{
  "d_mlp": 192,
  "init_std_down": 0.0,
  "seq_len": 256
}
Each number is 128 + 32 x the weight over its row's rms, rounded and kept within 0 to 255. Layers, rows and columns count from 0. Numbers have three digits each. The size before them is the row's rms in percent of the matrix's.

# layer 2 MLP down (transposed), 192x64, rms 0.292, rows 83-116, columns 0-63
086:118091171131077111082139144168138115094122184214131123131127125102153083136142153061118101135133109094119112104124129103161130089102116123136089181136103148184128155194157174188091124199130145
091:074048099085074126123118135152122169148164162084196137169133122107086170172170131115127138159125092158122042157125185111093107119151169139155134123086099135089124110152137170102153129148150135
102:166164149104110123131130105093140151122070104127101114103107116131068177086115140140114042114218167134087073130122092103180177142146121125117094101147099162185170118100122076154138132143125103
102:176149117128119156163190173123134184179103189153099106122177136133165116158152164156124152131156176087164084155142117141126127179035100094139131121142112067128138175152109152174164115124136136
111:118114114140140162158144154075124115113143136162118167091154125133183119103158113177206081108168097214151194110083160127099101206118103136107115139068164125114164111106115125123114132106161099
110:101149126112133142116142127122124088085172103184121162118152135130161151148153185107109078143170115219116141152142108161146103109088167147200114135126153162133037133053144164145096150149112144
102:119167136130160098112094153100075169103100133152137154138082110170101190116149126144097127106075092178145150180117098140088091097116155126145171221068085112121117153163172163100130132099105101
097:165108101099100171107153162118114196156142193156142062157075120133160127102145153187121152129139142108157207118135136157148180123161165131083053135144098110125104109179112090126138140081147127
090:115131129139076118070125094093137123146125109139155131117168149125066117062064143078123188104109137126098148122106101106149153167077126149102141207129106134147090087120085140171122053083133171
091:109144140107136140133171079119063139114086099125173126141141099128151137090158100145123152136156126081140104114123082112171044173086111165116165150103213168088081113068105121153138068121127128
104:079109104079148188131152138142129115071095173145128140170105121166112139072114102143163122166159084137140143103134126159090107144118130066216094066094109103121130131141156149152158178135172187
101:168120130169104160190161126123093055097118132106125119114171110146104177070144135141078086129186152105064111181179116113052147124158118150111138086147136156102093131158102112125163127103170099
093:052177121150167117125090127113093099101069087152113082149119130132182175098186138203181115126071136145116119122055110149143085127127063153140148153119103125092091112152127101123127109152124137
111:120192127162106179070114144186132104138157101106167154141173144169169106087122082158112137131121101114177105117097128116129139170187169085069127163087141099116105101149100152099167068152084108
107:068147095131122162095116093158132131160163148098091108151132164100087096116129112120215092103073130162055097102150142158120139098149165166090155068104149125176205146112124125164142119123149107
095:076090150129094143166157130124152162158113106163129147132094178076135152086109105093106099109124143132136124131140153199136112200125157087169155117180117121161088142099166163222168153168153152
102:126146075129127172098162169096117198142136134109117133125133127160119140098108096141104157097034082137149102095074119156104155176147127133066156042161175114142133103167165082133128141152139110
096:134103095160133122116170090186133101130136139140157100119082130101101133091131063086109137123183111126102129101143153109095147188108176115106091154084193041143139095152153083131097084156074109
096:123084099050074146124101126099091097155105140134181137113134132135152104161075159182050171142141165131146140144123118085131111129156165148148115118145181117167142154095147111144027139141114089
096:168084113101085161123081160095132204088186140106102130103123140095116106118185140177091155145120144103100141136111110104155166089200057099104165101141142127148128110151146073166100135082159113
082:163116129103087135124150113117187130125088136132151161114121129142083161153113133147176077153179125114100194189135120131108087114137139148156151069128128192136118132075072128136106155111132016
100:178114145138116053090162128088126120170140124123140140141106152110153137108140064156234156121154183130163090135177072115154104143107091110112166139120161110125075130095120060109101118127088123
121:113142102081115166105154119134147104160191065106100154134173116091109098093157155168118163143129128081127141048062123133124108104144128152170189137160174140120123191171095194117113112151113122
089:146086167100141122217128103106113160138180154078106175089096203133109147107113127148130187172143111147141100152124129097123173150184172095194152143153098123117131125132168129136057125138107115
101:102123143185133144085164126145159043181145095153173200164120138159124099061133144151120110162135134110145126126157086069126141128154166095116198144131132132106162090173140148146087183130092125
103:167191031088125104108134139142141099092129127129063090111112194121134166131120153113119116136117107109142136137104102113141090106131155168141157149147147103093083133252128140167125141105163117
102:120088126133183110207106107095098096090121130150149112124047157086128120106134137127139118167105134083128121090086097120120178149061066121128157150112112083130103179092158127148097196101145090
092:119129174144144189184153082077135222101137102139167064056176094158114140115105104113140102153128146091094103133179102161092144112143103133125141085088117121068100139147120093146125129124119098
106:067162142068092072100091101125093156178146139062106100159147102131137144095184168104104057147136114100141064117127121167119094173180174120154122112122114141161069140157103155120108135150137132
094:167111097155115087149143134098098078124097159142132182108144143102112089153127140086131122107138162128200191170203159101123059151089108085135129163152103145130144131165148130090115192193120105
106:130182122107129141124161106094070095104148122158112156095107134129137110133117107085018121105132084144089067118105081107139088131119167125127108116142111083172125156220162148141153117185149107
095:156120136108119093093063081168072124106102154112117105118061150166141152105105131098077137164165152108126201113152150103184164162164059144168158130158081156163106142118145146124076157103124124
104:142123152142150122136154127143121107160141122158115140128097097210157118163112146171128180138138193145122123125154040126152138144132102102126077104097086131121157136174072090132011145133151152
099:118161140171116108192094104138131100112124175153151142144187137114080111110078127112077182168126102142094122136178078096157101102076086128129089169187131153092130086163106132118112140183182158
# layer 2 MLP gate, 192x64, rms 0.187, rows 84-116, columns 0-63
093:076131127092160185132097123127156088138163102102093130184114151136118118126128087147082098136134191130112171164094159113144099133146133146172098138061151152105111167102141148095079159200149212
093:088090100123171100120133132167105115125143151145127123112137095114112140125096122132170196111120125109114150150141120171088095166102094218115171127190112163161065110114110172157101051115174072
103:181135134122086126119107094169225137074115093129158075129184064147137138119150155132166167172130103080106173087110098117149093142142094131097092139093138126167148147128113154133179109184165133
116:125159166160129163176063156153101082136142108058095157187114156157147158085083076135128152146103150119186108105172089144170074158108127101090131123098116127099155100123149090138130124123075180
116:154078108164145059159098112166153034130115099147062148176180118149133134127150118180123114122082159132091097139130085101125109132141106098092135153182130101116082126106072149112125094167114177
104:152138086168148156100156158115116129110179154194179104190128199092117166150086175111144144136105088088162116085166158132101111147109095108130129145135153067057107107151147131148102119153135188
102:139144058167131097132121119090145204134159100181188064158087052157116108106147090097156093136139115114121123080148119149175115107126139110141101139088101080123136182119189131101160096111121140
088:138123082153149104115141128113160158115107101051082199102120086124092126122119191088157129152082050155098126110106057141126144161113134118133141098084134172123106099128120161088117089187100162
094:134175061169154124143140114103150116151109100160105156128163149177164180141124109113085099206128115127117083087147132135161141122097126154061109145150127149097069164065069144110108064109122159
108:109141096097114145094191157140084097096106106153089165165117102175074118123134152139137154147136072126090181068138053142134105150141094127111118155063173088152143095150121141141162127132157204
099:118176135135143175066101153147183198122114074142177146115164131145115132163102110150119104163090142102193113117118156117164167082087094072122184117098155105135131116124091145078161129194110111
090:119112091123103123115167113110147168123183137125137116070125133149112122078077122077136140072204114176148117103136129124117162161083139075139110171116103181121147151107192160163113202120068106
107:160116146189068105048096139113132148141115165099121097177128165145179142086115201065183141131143107128130110088122120102140121074116142093156095113135095205137132115151174099117153154117148148
098:113160104114119174082115174157120066126142136087104143163125082171109080140120119119158111084050165068058129142156129141054104072097159119136105140083133100162126156142088160135117143144149129
096:139197124105133122122126136189159069067173142079156108146130150159104151044132130126149135117132099124106156126089082195115122130197180135158126103139068133093141141138171155116151101101083139
081:140140157137127165125034098125150060108156116134182148197097053089120118148090138177114143103154180131096155112145131177121140155137123114174126184127069131143095134109081159132120090146139123
092:096171111128121194147165114138136166119096098160140084107100187126151116113142118078143083172120163110130166132214115134167112170155133153097147146090195175129120076150146083110188167130139122
086:109110133088157081132096107104115124147129130104206107132149087137176079078129106145084144163161154111173083109109140072076179111146118155169140099136107184175091156122164119116192102134152078
101:158129103122180148085182130144118130137137198190133147133099098112133151144080154148176136223099093087135120078130180141134128142143171140110129107189126104176070102117164142176168123131144114
084:133175069142111129141079133158136132099128089149096163156098072107110126124139121162127158214084170082165090184107155126116124101103130171136104177156200090065128145127144118141105143096109170
096:094125077156155173173132137096153091177114108138137073086129157176125099101103131136084102113126173147160121069163093149161093088130156150085097061119125129129170075178076146160105156092133151
107:146134144057132159044121103140109119145162090109132111152190118109145137113078113116154158164119106142164148100115099147197059097167109110176167123200134112121117139163165178131127159097095152
093:182109148152126115073089111145150101106152127131117083115100107162188073159079167135157084106099125200107124136105126104132083072056110114101132075117133116061140163099106133190142125133127155
096:130105121124128140087126178086098141210093101108161111188157152116119127113154114106176128177125157100133139102088119154125126168130179122159147150155149097115134094153200183100149039156080148
107:110117087110082085077153144155197090147168155102135088151116155128113103149159161135140161157163147114137032132133186131129149185117109086103169111114115159098105147143152091100186116093132184
100:159099079157110114152080171179168101127093142121139143102152135143088114157106084091084086157095089142170147090094124145105185158128117128134170155097098083087036117173092121138149139132095090
097:165136203180144104112143121131096096101123120106209158138154163174173105157116118188127117128104108155160096117088176141100115115103151137118115134122100095183154085080138137102167064107115197
107:155108055157158100157139109115105165103067119129114138100147158128123094122173177114126229122150092128102090145085120104121125128093124138078101088108106187131168107078115122172169140076156160
088:123145110184113152189137135098084085154142138165161070101108111112124075102054070125140108142122159140188161172170145141113066092106155082104090155135100144098140083124118144145089122169120160
100:156142113117192136119123127082116099103172186115151157103171169133166114167123183139130167167196123168091114083104101176093173104071119088165163137142089090149120159147191106111142109140107142
097:130157161153203163113136088076166093090145082138134140149122142126106121115189144150180093115144099139154135157107124172090121146099156100079097120145196106086104128111191134161075131156130202
126:118101093124128168153133139103116047198138147143095079132128095139116140140107089114102180161157206186196100127118140096162087107131140123134115128122109140046096133084164179140129144114153140
100:094141094116159103142137168114151108113099100060057077131134149167142175098096129153192131127180099089138127134099121137153063167120121075141106161107144184110149150085079135155152143156109064
# layer 2 MLP up, 192x64, rms 0.181, rows 84-116, columns 0-63
090:160156153110137100151113210160146141077174141164143097161131113112180102137128118150082100159172092147156119116146177144091142166094117069094136159127105138152075080177152125046122125128087096
094:093125077151126090113110114159120106116158137121096135098165108124121152152103150151152196154131066109113144118133110135108077184116081187109157118200119183160101114101124151123114067097216092
098:093141145183108175159187122131196148179164128138138191125160114154144124130105141159083103134097125097155101100064098150131105148096141159103108076113117070164128207135174141144140146136181145
113:080150107166138082094181137153151066108121111212160144093142142121122132108094103153164135146126097092109121167121091116137148206141101115087136113096129149101176121071135076192124131153183109
104:132123195133107189085133096132140102136156045170121138149145105112136142160127171108153133179134165174098117174181143129145146184172127102139188154133110146094125185103107120138155071182132162
100:148101181172137133139125121091157108098100139134150065123191174100069098140172119154090089103111152157155111083124118090122141154157094139122102075124148214089133140089071070151102150125108136
097:149115197155137071097123164092133121120101115141137091130177114164113114150186081122099130058080131094184148125058165102140117148111080129142147151122125136083129175144132077099172139182080115
093:061154141143093126164144136097101138113161124110101128119131130106091120160143083150117099102178212171121088091145186155149106104097127102098123074125176135181127180082170160126146186141073140
095:157145123105131129110145171143127154090143109129175145111133117121059101133122146127121101080114143159117190198119067124119073125132174121216132057138146112145154103166186131153129201101139111
108:165142162116119096134092142087143129166177122109170147078094099069165132113113163189140086088139128084104146118131156127138121142086131115103112206118103108167087117128177136137167027113122093
098:171118154103176112123155119146104118062109188122160142193118124124146164126197074129111162156138106042086143166114115198112146172140150121110107132174157121119123150132093116170118134083168091
098:096172159118147109135112107193142104129092176151160131169145128075132114139200129104183102159110102087131188173100103174160152137139164118130094132095102087153154116111156109132150082054176092
112:152126096130145149134138145130139193113113149118096107079096156065117117135142053175112122140071147132170092164126181153093156158114056137138128143105117125081150166121087119135105137208196104
100:086127115131094127107118111203176094141168137164194172180144183097105111170120162118199155091104035125066168101095098118125105158114131139111118130140122096147133126091137153130146119096129105
094:192191162120171085118079132161112106091165180130171106168122122097101119073152093142094164078136072107114145118103173128071094118147135104117083148137119158108071158109161127126125109071109092
085:139110121104106157121163135104141161173092164103050137078142173146108129108129129099151136117113062091114131127084109126115164099134161182075121052099197113125152119187190090150141150096139112
090:065177128126153169093103107139121113073106129150146110146088167194152120164147118100154142180170146090125117148182094143142166097154153151145157163099181187125130161120087094090208133115154144
092:177115116067129156137108123101137158159144149141116147214118077140168174115101143116159118168209120089106089098073154126081196127144134143133102121150163136128107092140144070104162147088170146
104:096131107125095176179080065157145040203109105162098125138150126081085168157129137109117161133171125146131141124180157124124162112147126169115207188118095113126127136166167139118141113131098113
076:125165127156132137174110102149065143050116141128123165130129057110098112131112146155087121196074116116142177187128145152081121139133146194124122148108187096065152157104097152132073128110120118
093:106120126146144101128158150128082117138127173143108073072098161125139103217108095152139127170171120159147080124179113167136056066123132169100155101108165142108148145080172116145069137135098165
108:129147093151174124154120127136137113094182104124148139157144111067100106115144169187107098096128160123106078125111162134092149151077143153097135213148136102149132202151085182123044120087122140
088:143123129118058138176179090064091110129155135110145132133147125139112156069167149171052124071139131179124121083076106154192122166161096102105174140111118196168143140144099129124113115134107126
099:119152083096162134131149166198163138089167091129153124118084103085134139079136074095148165146127089114177135103165107159176134137158100121146082095079130094109094124162112069150108069071151105
107:117087059123152083191164163127140156125089112140115112130190128138045112087147125077185158108090079142131161156104105156117098145141140116126097105115076131164154124134159140152053140147084100
100:061163139118114096146150145119182119122148102076140179107202158072108129167153130152149130028075161113060146130152125113102122089123101122099119114140115128162112105104093142075142087141147106
091:165143089117108136136191113132125143086129104145135099123129038167081112140114177168083207065110113091083094163148090130092196157118113108124123128126147090145133066114102140149133100157142120
107:111160188140118166123071105141155126196116073157083095104052090146128093117105111104135096136152145133125121137140098113060149145117088150130152143204147130039123098138137138176123097140135100
092:068170122127116149169110157148131104169125135172099102103115080139104084149076122141167098120102177162177167175198121126128099113090120111161088161158142114118090142103153199171098191137098134
107:096122162091125098115134173155088197164111117103133109090123110148063113156098084124118112146113097092194138133169157068118113140090117157140096170076172111137077071130126141132154152104102053
090:118131164106134136154194088141021099129149139087106104105088128117134147122112131192134151182148073085157154160112163112188129143138190152131177108100169143135133146081123142143166099143110162
110:152169108103198148091151124179100130155176131099145140206167157167103157196100140186088115149123147120142140069146116093120106160126191096163134090118154123147125119070128162164121093106144148
096:165059169150132087176120090170120134130106179202131144135158133118129085166119179043160173131099151153097120163149134119104101122132114124164144096132149114112100100158165105154140168080069092